Each number is 500 + 40 x the weight over the matrix's rms, rounded and kept within 0 to 999. Layers, rows and columns count from 0. Numbers have three digits each.

# layer 7 MLP up, 320x128, rms 0.221, rows 257-319, columns 0-63
501541584526463452538527556505588450501447501434494487507492476526483528493512554489473452509518439518490479460452482460461510530491521551502508470473493471454494494532495571492537563450523523
451507495506458478548499499460505554473499539471515445519501582505466567450461518477546466575557456519480408518523560500438445509554589488497564536468512541457507548562534468539454464588418464
475507477459606472542523494494505501512514491427477537505484451472487461513549549423536380482483478504501556513529518517511486618496510535560489476478547551473490476492426485487519480430503467
491474528454518486510476494492529478473512570528546457500458506435544530529471555550502531486523477541484462512606563531442383507511457478525483494461485459537496453514424485504492517463475465
435495518436497550476542513518515495478449555500500508469452486522554482494567538505486506447497524490557462518488546476493462523490492495567543443517507552477520514501447488552487493472436552
550532487561527479520468470497501463456464526411444510524589485556455470579500526495448502485490475523506496566516448408502519459501458551502484530480491506517439489589484484531544475484471513
576522516426481558412520501484476498505505505495474527435521495540464470430558494471479588431472516490514503469412468502497517468547508496472490546485542500599526459471467513513474451573505423
471531465504499548513516503558501415491525462496546594536474497500505429492519495474509587519474492505501520441473477457528503523443521561499534487511546472481534555501436589538548441527502496
538526483519519500427473505509556488484566489546492485500537530553539498500543542408561505553556494506534486482517436460477477481481558468550490516504458543495429517535446526549560543542471496
574474502493597488455366494499502392492480432543546480514542509473510579496524476484499529454533497473518541602476454512553536470489427498434526556474488514490528546535435462493467548455494451
524541518481523483453458521490507505499541476487433521497561524538473462541494454410395487426526423495541481510448507522533563482532446485507555471445444491477479510560521508485491477460503463
533525588466536495543431533475493441526479532468480538469529505485530549523586491544484503547515492621543559443457511456585431471474500528549516502499552511479509542502534442493446451421465533
489518522457401487474509383519478551450503536580455482506545539466475493513439516486488517554459555504523484473448507518467484493474474473441453500450508532463435525483516439550515484520477486
567508529506554521530431546438458537476478457487520546507526533470507548559429498511457589492446541474565441567518454521464501555559525515524622498585568482531508537522487527513482464530571497
521425492499555514508472456582530512490514494561523502556489541380490524548512492533519471489473506526508547511552476556451547477491456482515510479500483538535478501500544535475412463482476483
612493412520497511421511533533468560502521515533441485480530546493474515547406486467498526461428484482480494522579485487456497512565523457497499531571477591451595460508530482526530371452543454
475484501546451519499474571472492465477536523477504456486513443489495468483481481519404462467545477528522507486474474537454541492508388504484447457542486455460528558442490579445453488435483439
473555515454476470509488506548527461500562516554528481479502474489569416500547514558470427526521456436514552478453539491506510489499572490453511511434457511442548488505549625498442510543561494
477454570466497541500518484447541468503550476545458527499539441516465559539446568532483586494498474495476534545491532513517423326559506440564561517490530486466474560505475499534479571574473460
525467540495519462541534522504465416443500523507550498592485566491575511546527506475479488491417503491512512424490551522503485417519457555440530551488458526494484498560534456522535489539557453
439481433393518557469532488464476538511519514442502514505541549520530541484444539506464553429522518542509515410572555546463510498496527459518499483484495481450448604529499482468419495546478506
520486548509452534492416478545486466541486459545509542547495513428457512491513445497476525496480520514483467485464531536423462487506539441484475493518551483425526539541478442485474473475538525
495511486537480469432508441476472563488442441460489466561569541465504505555455521457526523437471468467550541447463463555479470453498477427475413477597471531523478480496505502490492464485431514
498488483464481436531539533437475527513505528528566427478506559438509465508533522495574486497529540488511522512478439475526494462505402547473539458462525437506466503496460433569439495459545472
539453539535492446477527467394424556569528508489573514423477494573523558519511533540562433507475560469464447482511513523557541559500495502510466518499470510518481521545487431464474515526579518
555549429508482474621521463530539477489463549505507501531476530459503551543478475467495458494517477531489417551520470479457512490486555490550415527485518500476562497443542603505508455529511523
532431437521546465459362484443485519530528480541496498515513492452473517498515463473467496544489494483471492490471559468516447510478497385507525501487425511502517541451481469446477445426542445
457467485544572565536471468492431377514458596498544440482438502504492528525437568445439504534497565511486502474547512528450505552456474531492518520528436493469448461488531520523504605491446471
494509526482560502502403521528590492526480534596550460538494477555532505529568606531479460500481492564390507500518451387523500551548433552396486463469485437522492542503544456471466489576550517
518476508508489472546462466415521593545510465492532435412545490522489486505535497555572444514467553529474507489514483522476520456476542510462512475501477472524542521491518527462427424489539417
464489536530513419508472556541519447518554500517530467526468512484478547512542576467462569550517507462451417525463483490500466483475581550534535523425555493489448449480478563435474484495509514
463522532518614442518501424531501451565487521440521513508465501533512424552479550501435537473549509532582491501459504526526480555498483515495386493534627490454517525384459531474514459476536508
502548441474422426474525504566543432486491471554507448499438544490509483434546425484484511520526571483521465556454570506522550461477512457489495495539478441513418493465442532528518587488404501
547477471469480486473553535503507505557579498518560539456526477469496483458547543502523502447525579512462454511475524498553547474452512543498462550520542488517510555458433506569476521510470429
511535466447516478486540538552530598489451607459532489488516510482508514404503453517430565458509450550491519500583527563474536430483519501505472527460427548574481474425454470454496459483508542
439511459445474536514535550496482591480389490518456502446508523496485500515492418512480471466462450526542575557473508516458541496525463514465462504527527590576528490455478501569511522408532515
495457506485515564471453532602498497422513483486460527524430447496493470551467513543528479521508485506554506478500490453499568479474502528549457544494514512498484494414464511495457478516520566
569482483522529549547516490529491545514546489532514477540488458517509539502466517402553521492437572508546503491472545542533503539493553500546471504466435501496536494470495560466495547492509498
564465400626464512495458501521433497435514520557529440433438469439459499563546551489513580489488562517433536550517529536476466458514453493471493534526455516537443491491600499421439585548500523
519507464527531517536527442422498457509431530480567468463464434491499450604522496517526546486464462565563489521555529459531478504433473572517479438497523445519463480531423489462560461514547477
591575510484424500570421527468480526401526520575551464531519463474487468571488533516560515494509537503496574419511479535516493535464489468489474522475436482489535479469467481516404598491463540
459456562427643478560552496552506473535599481504498524505566555503501510479511532586486496507493528508464527419487507464543463487499531456542544532506542432534415484451531500471520556471538517
524518531486474512591539482510521475521582468566441478484518494483459476523561482480492485464507508516439534488463522560518503510628477466475490561495506442457502537488479521531514519534459474
544484470506491535506436422473482450567464469514529545481463486527441482559538501529482493517460518528545515401467463523523517467497460480466551450513517447505599564481478491540473492497475532
480476553564495537462552507504526533533435502489490500504442493518495482463482447484495526512513538497504558515489517520448496424503486518493437495531491456495495505471522530515501426541502549
486514480521520527517463472523502524443480459433474474493484554490646509520468473489531524490556491433502477486527454474434527481486464551456505544474469456506520487484522579468555534542495570
519488478516549445524433493478473471483413503505576444455561467573440512477510405504546483516480484531565507559544464497514528439506529559494498480511500491482449460545412604490517535468443494
538567481519462456559519456508455528459514490574506544490491507507503531487519497456552478462506545462524539541510453472536505499526516601519448524479512592501520459479453417525499570539479472
611468476376494505490473507519548563457438466497534499447489479468515529490477519509480446479477551525496488501519472477428455528541450519545437556499447494574469533507492510524507553527463491
471555522525463431531535505489492618477475556419551445480502456510498483475491522575500476485515521563483522518466493473457568486391474584486455508502522485485525526515530494567491479534495504
472532472480474511482381569501482489513483490494509451533499578536465497486502408467425448457508521494608479550556468491479499537449446526505550506488435463510520539506503500517550546451510552
470545488515568525399468484494485487474496560556498496470492467527461441451515546525434479482530542518567523513456498489488456467537544521482501602484537564513528544469532435449414478514484488
452499516476531447553478448587527475504498548512502516496542515514610544532577476459463503568423508534525556439441504477564481491568428530523445501519515503541436538607504490505509493529485504
442437480520512480501491514493538444483503471487527527575436462435521510501523480506493501528539477489435552500484531550545445531503469490435530532465564493477546482516525517557478548580494514
480508469482483473472516419468540445596548588504549526518549479507501483496542483508545549539505496475514459517559467479527474492533546547531508503437488465506447524540521453469523557506441457
443503479511480565491405578447522532475456467413581472522495391512476524511480482514441546507520534522561428568559467481497510567525544506513450562501464470495516524532513542442507492570509517
548500584524515509547554421506543448498470512453544494534547483490545512536532486520473434511548437427491544517541561563532472542485477462530456481460509384484489490491505547501514426471526497
516523487539460424464471431447524494520450439479593561542478417440448505550470523455507458520515504479526540471491490563547491437545507508516567518501533501489563451545482476494506543575452496
566496513589451502464563518454564472491498493474497618486538567432524478527542511545458558505470488557536451511481510506492485430516460435475463526506436494531469534480511533437501567478494478
497492444471436599545500494476449498528520458528444436416560491571463545428487477463522549495472511506533487464465549475461625522558510465542521497589485543554473520496493445539533549529470428
510434475487511499525447528479553518505470434564496425512500564492490492447446507524519556494469477544495527510446577435471548497475547450479587496520443472409472503573484488556526543507533473
572520470479539544505444527499473481543528482479418525559565590458516514485496449429432539498530502567506575510494538436483474480423446513467477557480462533511512449577514553503512490472474431
453432498433515481462468516451505494517507517506497538509505450511533462542456448565433410534523507506522445524564531461455438506560524433504561506463529539454552474478538437498508502546423493
# layer 7 MLP down (transposed), 320x128, rms 0.211, rows 257-319, columns 0-63
461479486490527513513549513484494446507442534483476427517517478507524461504506529529569498429491536453513469538568495495470484502514534543500521497465571514510523454450473540512527473464549542
501463499449559575467493515444515488499439539516509446482537474536523496499480478524512501462522558539547524530575506517448546521507512518540457461451455477522497575496492604544589534592475525
530523507518512510484506553534528475508525524522543501446459439514491490572490447550503483495489452496477502514535493498427498531479480537552467469512505457535458514549468500469512435517437489
496506507461540516474486475473495516442519473455485532500490498426595534455466571477458462490452508449480639548445479570463492465453505481503542544453510500467492544485478526473504519459509521
513508539493529512483521544472467515472555452543488516531428485554472510481534565539490510516507490460484447489472482489490504448495500500512513521490515505517471534498412477478488509497530444
446501547526490516531492519437448537476544501478516459436458479509423563542530457500536461487494470525518454551501538468465451424531486546515582518535494551555473468482531483447516466523526499
527472444487499483505514505465488498516522479481528486510527464555494489472482539479525583545503464521524460485502544497479523479506526507520503478488475532514438486512478503492516483513515487
482486505495490539489501493470496507486532535442475515459455432558500469606527489473507477525456562495449471489567502523490465557501527499475445472461481432482467516484523490441522485489508446
517449483482449512504516488546489553541435454530454485497476437482394481479537604507465509486525500513504466551493520490447438481500521453501532500498477518485535626439545451524476477515459534
463543399521494541499412493516441527443518457534509486585506510566542486452496553491492492507445537531473526470500493473449454489537429514499484547482516505552548563484411470561479561483468479
445491476508492510467517548500542437554436425460487505520571517535530514514495486554531506523479482494491423478528511467555466516477470552495487473447515465476501472501490514580576477463500548
500562512499545495495490477460497500531563497511424500479473465539459524457531490489509574494492480459494460506484490449483506436490544477552466499505492497492408486528498515494497496492542475
526485587500489482522517466487518458493551538526474473539550524456552494491481547506433540416514488518507515502491472467514507449498481416454523511458532574567456404513531526544501496484578541
388475562424572528504467458526511547517459539467496500504547559602585410458466474474416475539495522536530457522470506468455391475485507538447486499555519517546453562464492418573481496523491493
452448525503518501546531460488460463531547524539505543499496510546545464569468516485492529534480506536465494497480525474463457519524516469497540502521496470457534477537523453453478489498505545
523530503515450550473486484458441483479545502527455574498509516508449482511472494536561476377501544403533482430510457595497508463542517485554481568465471543574551440432506519510505480527555490
489520498559549526432564527541476568455491528505457492484515504541587468476460516517470510517502470562478479534484489506422505523486529498506507485509500556545516442510510600505488473545504518
545499475470516528471592557530481534584523455530458481549545511489526473504575451554593515469486458604505474585499488518446504499443490563536495479532522516456467504526488518480479441519507579
451470429463437447479539423483466470407485546482494523457521483489525518454520477524514503595522475539461469501480511461539518517553577505532488526467437540510521497522446506512507437483405494
472543563554459547505500533460488443488564520501471506563484523499628474474494421465474498443466474557544455540484575513482506457466471559488488484491482496525459481468538486518540514525523510
516427500476488453480550419471491507497495486474508446492479426497493544475488537530563543562499518500516488510466457457494510535489594609536475506550488470431462585462516537483486539473536515
554506469462541459502559489468531465541497483559563488465491507515503547453481465528464546537554501524463532522427497564523505477520513496511488508427479499511491469497486520485505504518493430
455491486512537541495516480476568520496405514393557479508540510541493483525519445438495488501431496477513441507348483517529453539547499492506436508514460471488499512485459517524489505482500509
535503507539572452537534579458477485535478514486554518487539498476466523467466479490477485471495478492527512421478468476462540509466509515485434471502480518465478484502540596570536520483510439
536536484491432487480516514519511478525530541445511479445491528504519496540498557531525454465485485516509475469562525537444468458553493541556519453453497539510463433539501493518482503573557457
513564535523517540447495511475529523527488435534548487539564468525465555444503521505512491408502505493461466500543524529460492503497502522505571508524519508488487526503539526587569497473463474
558538472477486479559558507500571487510547457510508458488566474573473495476546487517540475462479465521533498482531520469520529505417371462535502500477511461472460496489430469495536534525547508
515490460541482517531462541517491483497456542461501522490563514514473598454523525546534493500526542446444488532483428527469499481549510415480530574539477425498474513464421557538475569411514496
498559560491527557466533457497518495648459447423489487538480497552496507552464523534544497587407555472520508450518492505553484493523460560494482497481482490474479517533500493528448473549446464
534499499469464471492525486460443507549537512513524432488523528513529468528518525551487463481503531495472481524502537536525521469496503540472497544450530451482518478509483464539515467499508449
540552574590484510438516459506565445506522493481486499429518549529490459451502544527510533433484518494461445530464519516481505479500521493535533492468474493471565518518484498478470479532537535
465568495455481474489513513503460478569445496544533530552477502480492516392533508472505505492484522500533538544468508510476480482446456482525502482584488506513466489488447509505489495500522510
532493432469488450517490520527546494569575517536514497480533511458499513472535457550541472391460516477474501521474533576468516480482494518503460487524407499489419440499481590510493551467503491
449486490510526500504484498548503464512420545470468469494464447496452526523480527487469494509465475511530513448541462539501386520527488489555407467473488505444491528428460456519523494450499535
457517473525488479500467459457489518471491476427491521492499481494453435533519546523538530519505501501538517482567505491484486595482537545550475520513525455501563531469534431490545528527534527
424489559524557558522475548487528485519492495562512536507508472491526546461535510521570552526574538490532487467470471540508509490510548503512490508523532551475541507523509568508481489478543502
480483501476521544501485461464529537513509515526458437488527520505551503501502502477529463441481496531505546540480534528511450480513546503532501486479519513502489493493495474526487478502514464
547470586501539501486506359504566552484496565503502482563508528564524468455436537510505489444582426530457530547494485508524501445523507504481440483431545542535474480489491457459485508444528537
534514496531504497514510506466484475490485478523557503542474592504544520489639553486503454486422525439490476563478544543522502522506562529524514435452521450514477467511451497525521529473476498
448548522503544592442514476506510525519437444446506511458474417547462486581459532491479480457482503518468473526511506501506447452521505475524474461522474536503500510509475516478564566534532560
439481489519482479489483506517493496482534443474544551481543620497541488528499484506466489495450489490498486493437503467519516550516520515471489564500517465525453472547485496540536534537550498
539477521452413483460527536497474550419538537382444457459529465445570477517485492417502529491512524496590539498503565428462524503507504524484542479528481513516469434439531476575498482563526558
543503465541472583523494521449510496559485479472474532512504528483502492547516519510538559455451517521557473523535471480510466486513491468524509506464456462515508434538462491477512495488537479
521576530473442592501472564484494525490541447510378459427547504447532475580534462473518583536556525545502565587546489491492539483514532517516470489495522507507486422488524554514451501525450520
451497464457518455569512528473491547498531477492466533552494526483439521472486515423551476529475497413508501513543525498509521508538483507520527518506533539435516500507519494529458524469420408
513509575487534509438494482421568503495474543454541512482461521528581445530505458482507512460581489471570541500499490458503499573489524506470500490457544549480503437491532503465461487531538504
546440521508576501455560446491448397508514518443459466500458549414413452497493473492532514519500528596508534560537495461490434579445469508488517463564536520443489519554483447469531503488457509
533463442505459473498547534508525497477483423514546524445481491520517539518602479558508546478488448511447460485430519462499471528528490442523452512516506520470517523516512454480475463504497460
514472517489478509500503476450575549478472443461514476437512508501516532472468474454492493446483547462470521496511556470465520574535493478517489440528458424505503566439496484562439513541511431
480508554494470487443523495470603481578525465466491493534444552466542455553526579445560517519546471465465530459444508549499485562483498574538434563470519463495475551486523543513516484493539473
524497499501534534475559538481466463515516508534476519511504556433527480450471495555445506514505485478491459499437528474497452496558536500579522537506506524479438531523524484478481514476546495
465416543496550433480491515468569479543449525509521451592544493466462568519441439481516486546550441549499522547544437430531501504513400536520520482529465496538400534517550481535565512574463485
545468508487487498506501471558446518482496522536452582475501436519527590472472485457510444482554454496455509578513447510425484476496490419527513509525519481458570503473470512486483511489494558
500553458510510574512411487495533502536478492449478448509466462502508517545484508563463463507490518425488509488519493520436486493569507555507514566545469480556514517446480558541474482576463501
468607544528535497485593492520508453517449494569500524443522618471509531530520478519494530484478533450537507490552454577450427471436480475512489548427420558435515466466598474446473494538497499
544525537483462511508492500493457484499547559464496513538525531459511526533554498513532514445487535473485398576485510462510498525437465488548490541510455437514499558485524444540460502429493518
553533487579474471542481583515465457452540434451474498508521518502478477447492494467475457529429474444492580438484444461459483514556472454509472415564572489568510544531522490545440522463484511
505492541445471546507512478504527498478453515409429471519541538514551517533516499520478613517476506460491541494530513458497524536539528524488548484523485487533510438484553549517483546597502490
504499483530518526424508511558562527546522557434446515449427545518462600498491502525559536502527527528553477487496489393511539557516586540456514486533498466542446464523532443536551511483557441
494474520490455472530544548494528526483504559563518511422538517470530435505527486488469515527461524493456423542497475510576450495526503511525556569474543462561480532495566563528504552574399525
479491518491452500513533487514527562523456493509490561427547512507550525505480511487526463474494518478533504488465448490542508515453463466512534456486524457516514491472503538534419494540486480
513504520528508468502521404576554501502488507447432434606484553489537507539483490449480565510572485557527501452488504515582536524524499555506430587451517497477496527465501503475486437467528495
512497558421518505537558442486507514538521511476475551545423525437512500467452455537430503476468505485494524501494485481474524388491454519448447485451490443536460464471484477469478514497479537
# layer 7 MLP gate, 320x128, rms 0.207, rows 258-319, columns 0-63
600463490479516434408573494484517585516539492531530530476508543429457483465566489507550495451473517548470507444477494535491481431481471468437491522556499511483400533525490529506483559497525521
532472490475553497539461443533491496478517477523484476474479463473464484487501466476599460539493574493521491521475535513486514430544467451497551516500488534476451517500492502482486522495514556
495593438485497542471469444514505461559542496523480500502459564524482584502475552518524544518491392564490507486523447505452541520542453423478512524533504541463488466554423559464508484494516500
509546479463506516466524522504504511503536491508482577504514503485509518544508528547550521481537472526486499513511477491480414407486486460528489477434466538500523479539578505483455519538487564
468541475504506476534449472494402493545504480422529497477477472461408516520517486529501560446492552592489436376537554537403522423518547491489445498530494572585475480589505512452524461525498516
460476483511482487589545538497499527427512479535517563530520507479508519535402507489503443503480519500456475466566457515392445493467460512512553446509495471427535546521511504505497570419538604
522480492487534516549448537524449467510536531515489526490462550477457478551524470467512524516533508543509469523468532519505402490512477529486483507471491510449475519560516493493525553506404494
474505485568559457459508503551519538521477489488551452493494508532547481503549465477500487523526473507527461474437488505555522459503465516477512456527550558590429498459503529501492506477513604
527534532491529518479528510518441427510523488501516470512524496495543510511500382513498410418486487534471532505479532457483538523480534397461494476511540516511475549487508457496501581456545500
573566457544500507497512531526527532487482497527482445545525450553491484467543502417550516434484478632473482494483486498557539484489469501492438536545448520524494479516535487517480505469397537
416536398476546552484504504515460478515463463503512537579498479447543522445474551542519498509537466466523464432530519490434564553523469481529477488509458489468564532503471483555512565522485515
544506515427444476531526494478500435550512572535497435446558427492526487494520455551505482480506489489487553512464511420503500424463538379498513535475510512527477498565439542446506535429547514
428447561486539441506371501538504461550548480476511506477516517435469522572511469493459400533493448487516542535465492470499448491497523549477457516503532479533497505439448477546478509453453543
462448485493476465457468488482520456513480439505401522510518469523466507475544484437488455526539493529556529557523524511525519431489478513448444519439508542493522517513479578514517504468527473
485522549517480430474497490516519430495583452547454461538522469404510469507545552518520543467538437437507567529517478502492522511514472479507493583499461385497574537545522592533451494442539502
490506425457471428455472479581489522533496532520519491489457577469507497528477566474550521548540511512512506493479521428527480477489504537492437496505500456534480513441453472530476565495470487
507497491492504490594430443554520553456484508536521504503466485570453534428512436496549487487471539540504456528510526558458423466500465509527488514488544560456492525541396453526551504529519509
505424525483482514484562435488432514513504446515432508526501495492486473486517512459464543486478491425445499527457507493485526412508528515462558490542519518513512477442461468496516520426481524
468476490503490539475492482546534560544478409498462567507510455440422514503481488489531537484480558508507522526518491525480531502508483507491546522470515516479500475496455516522536491573504474
505503489513499473491467482470516571490547450618542529524494477515455493508590535507537450547541445536471462588549527487483432507537510450438499506474569487562504470537460533483523567439508513
549593498488492466479509520523503472471521466579489478435459474500504444537499531559495476497479509469526512447455497429464453527514534501435490466544504525489473541387546629518388550490551500
541483524459452518574478442522457538488489459433520504569528484502515515520481469517528467533581520532492440527538531499531551456484498512494488490476516431467480504509504584393470522495459471
497461552445551480448490507503473535421441469450523484477604495596525475551448503542513414513552431454545441467462533442526421473459523512484534484546508455485550536504474454524511513508485495
556550422534554442401504490561481541549469490571512522532488501494496462505534471579485491551477534516466411528455556484509503537449504491489448499481488552513529539497533561518468480425507554
492431571533516496497440434499468480479459438474540526569426428443493533440502488544532535495492523486442541418497563490537466472475568574552481444518527496528535496479565535503468495469498532
502411501477454510516518484485495487546510439525534501507515453562478496453524453524564415537502505593474477434541495570437547507503490484483502519479548408517487526488496468500456456521488527
504475413529507466525474499513465525503603433469529520460514460502540424511467494434540482532512503517428464431490529483531495585503513550502484483522592421479474493496500434504442483430501542
404505447460541508459492519480501487518544549491519561501463490460515534456490475598486501466442536526518490483479460479507532503604509462453489472585601460487484559525434579479524536476474444
509496464458483493529513502455505539586536482484499463529506459513497454520498528565515491493501498502522471493476505500526484494458513519520463489462507466448506518506558502491563473501494464
463494416461474473495532491504516468504439526534457542522470528516449502507590497451589494459474434495448519543477457490488545505506476537453439503497506435471502569549387477486474527548497524
577465466505464530522416560512468511479478456536437563537577503493529476496502594506499473500516512508488558467451571483466440434585502466408479526506433504515455483566512528514460483530457437
524494525450436475501555549435449454488516509525521464426501570522576536499530438463506490509506539493482482531464473546513491450540509501561466469505501554575532485435482516449484522470459518
535465502506495487477511501553506505538470447490506556477509459544543552526462526512514572469465479454484571472501515527490554524471475481449484500444514443507490523573574475458488552449519495
444486529552474464556489489558502499529517581491442537495504486397453523469540484542476525509531569489478534593524510527489539475460470571474534433509520499490468564556474467445452544449571508
518456537460580466510504461458534529494455528532476518519534481588491532519519512515525479449512535488515419455453555575419498442562433626500562495499514478459529547566496502497474475411555495
491588484537568522537498535523455453505497512510499579518488449500481465520484481506476583554536517422522452479465478533480416513466513375553458473565431490515469481467474493457450517510555609
519507460545400532542484495519513507509459543509584497497508522530510468413552466490569495563588566470409495477565487502488512474473482488457475497621439408466484475503500463508538447457532525
521483541493510493474570466479453502554459530501520476527484428494515490508515503567510604488467443417520474549571400511517445484478472500423587517503462452500507501477536532491540534505480554
447569534483477583556541454551557463481481479491527468498478570500558546507464498569416421511514501467513443494481488517517474567481468515439494496546490473495561510520484526504532470544465598
584518464514475473591429497481491505542478488531499490558487559481481470439563568491561460471466448435469529500518472519482481416496574439474562430525466494510514579564529465541490537516544496
554492532498486474470490480573496489474495531519529449492526480519501491484497478549454566465500567506562564519532531485462492497567526453512420500514501533524458475511509495519506562502498492
509522505541518580505485534502463499487500504454462528477495524525378472457485470482542445473578544498514520536490476491460467494558499506474533493550519445478481495451445445540421525516518470
498489549483529494556571474475514492474509560468432556482479531529509553445428509520491475541499496488454487490446536466535438505503517510474502530523508503501484496523524518600482562529480505
499494541477505526479451527468439467457478488533461473434510546460493447430549528549558464447513440575458450486455518520480499474535461507496539542573478513415479533474437464527485426487491459
516463542471491515498507502477488437561492394536435512510520464494513516549492555452486502551519542541500482567519531511542475508474487494496462449510559473513455546449423531536536485548491475
500422498476526484452468555514466565490550453532492497491482461477495450535512532553615435499493465461435506488515490495520518407542475526524514477532480520479464472474507505507573540408449495
588484456465515491519538473499551488510497496510454487470458493486513581530471524534513512443475419481482574466449513480552451482518517476605514511512537579607454513570512461580506492487487505
562498516421485481495469494480492488529468502485464503489466427511511596491442466499499425496554520514482461478558403581477478548522489470542433511494449495501518527570560519552508557437521500
494473497485491571524489504552537521523517474480513543481519453480508462476440445498531586532446458526494437487527515474505458520517521445481544482504504408569436411484566520518510562485492537
455452506456513516501506485448465494487526488556531546576474542439499490487556487475419551506486453473536453527527506466492593476541492560424520549499479482473511518411500455460540578485467508
525493566513458432486565449533536512455440454502495439480577532520490531486510537490513500410500488427535502490458426527501456486507506518425383563558449482502582550489486585487457511425524504
502499507501522458500476508479520497598441522418436507434514428510572555521476482496466496480518498502438512542567493458482529452498485504527461470477536563418443551565443542496454534498538452
465520454476540485495597494476443502490493570591455449500480473558496527500505480531465451534469529505521502509460528466507580462557479550534473465523521542535459508558523544503446560515430532
527445445536475554585468431535463506447513524467451480502525490547508491551508508429538530540464523435485466541507561546566536518509524503479475522539522477490432516571473398489547475501454543
579525512427486494491542514433489460545541539533553462484524573570516507394558522525542515504495439492444506603572450485413422470513470456526497513549482455514583530565528470466459491486525574
432496490510485496465514472527494519491514417475473525454528518513471472543522494501457475511513477474472486512468509478498512526554514568516490586468525413458498565520549538444548569499437504
522555473569463451542545506549515477537515491470474482488510540531458532468464469471454492439432444527556461464493426442543539536552522452433470494520520469494448534582484540465452495544585477
453509576506404565549513507553479440563453561484485489491545444504508414503511472561559498530487516508452559488460472475521535500476492462496518529507422489506445536519478466508483491583523509
480572503543522493474475498453470566491497501589512540505541496508489420532493532438489517489438492500580506488471488537496459522604433576540590576482496503513557574516493473484502523461504439
498546455439505466586500518483474520515569494527457525484566528516532573484487455559457483510505524505464427494482440450546469590513518511474532519488579534485520472436562500450593443562448542
447486550538493478494582453528552489519450450488479500554554516486501474471503508475569501410507534454551590424476445528526474505527559540478552459523490480530478449485459580447529496455475474
548484483454423586526540432524526491505538439532470493508503611558485481513521506510517507484394504586575507406478487520460534526437478485453442462498559419507508600496485528460445480554469523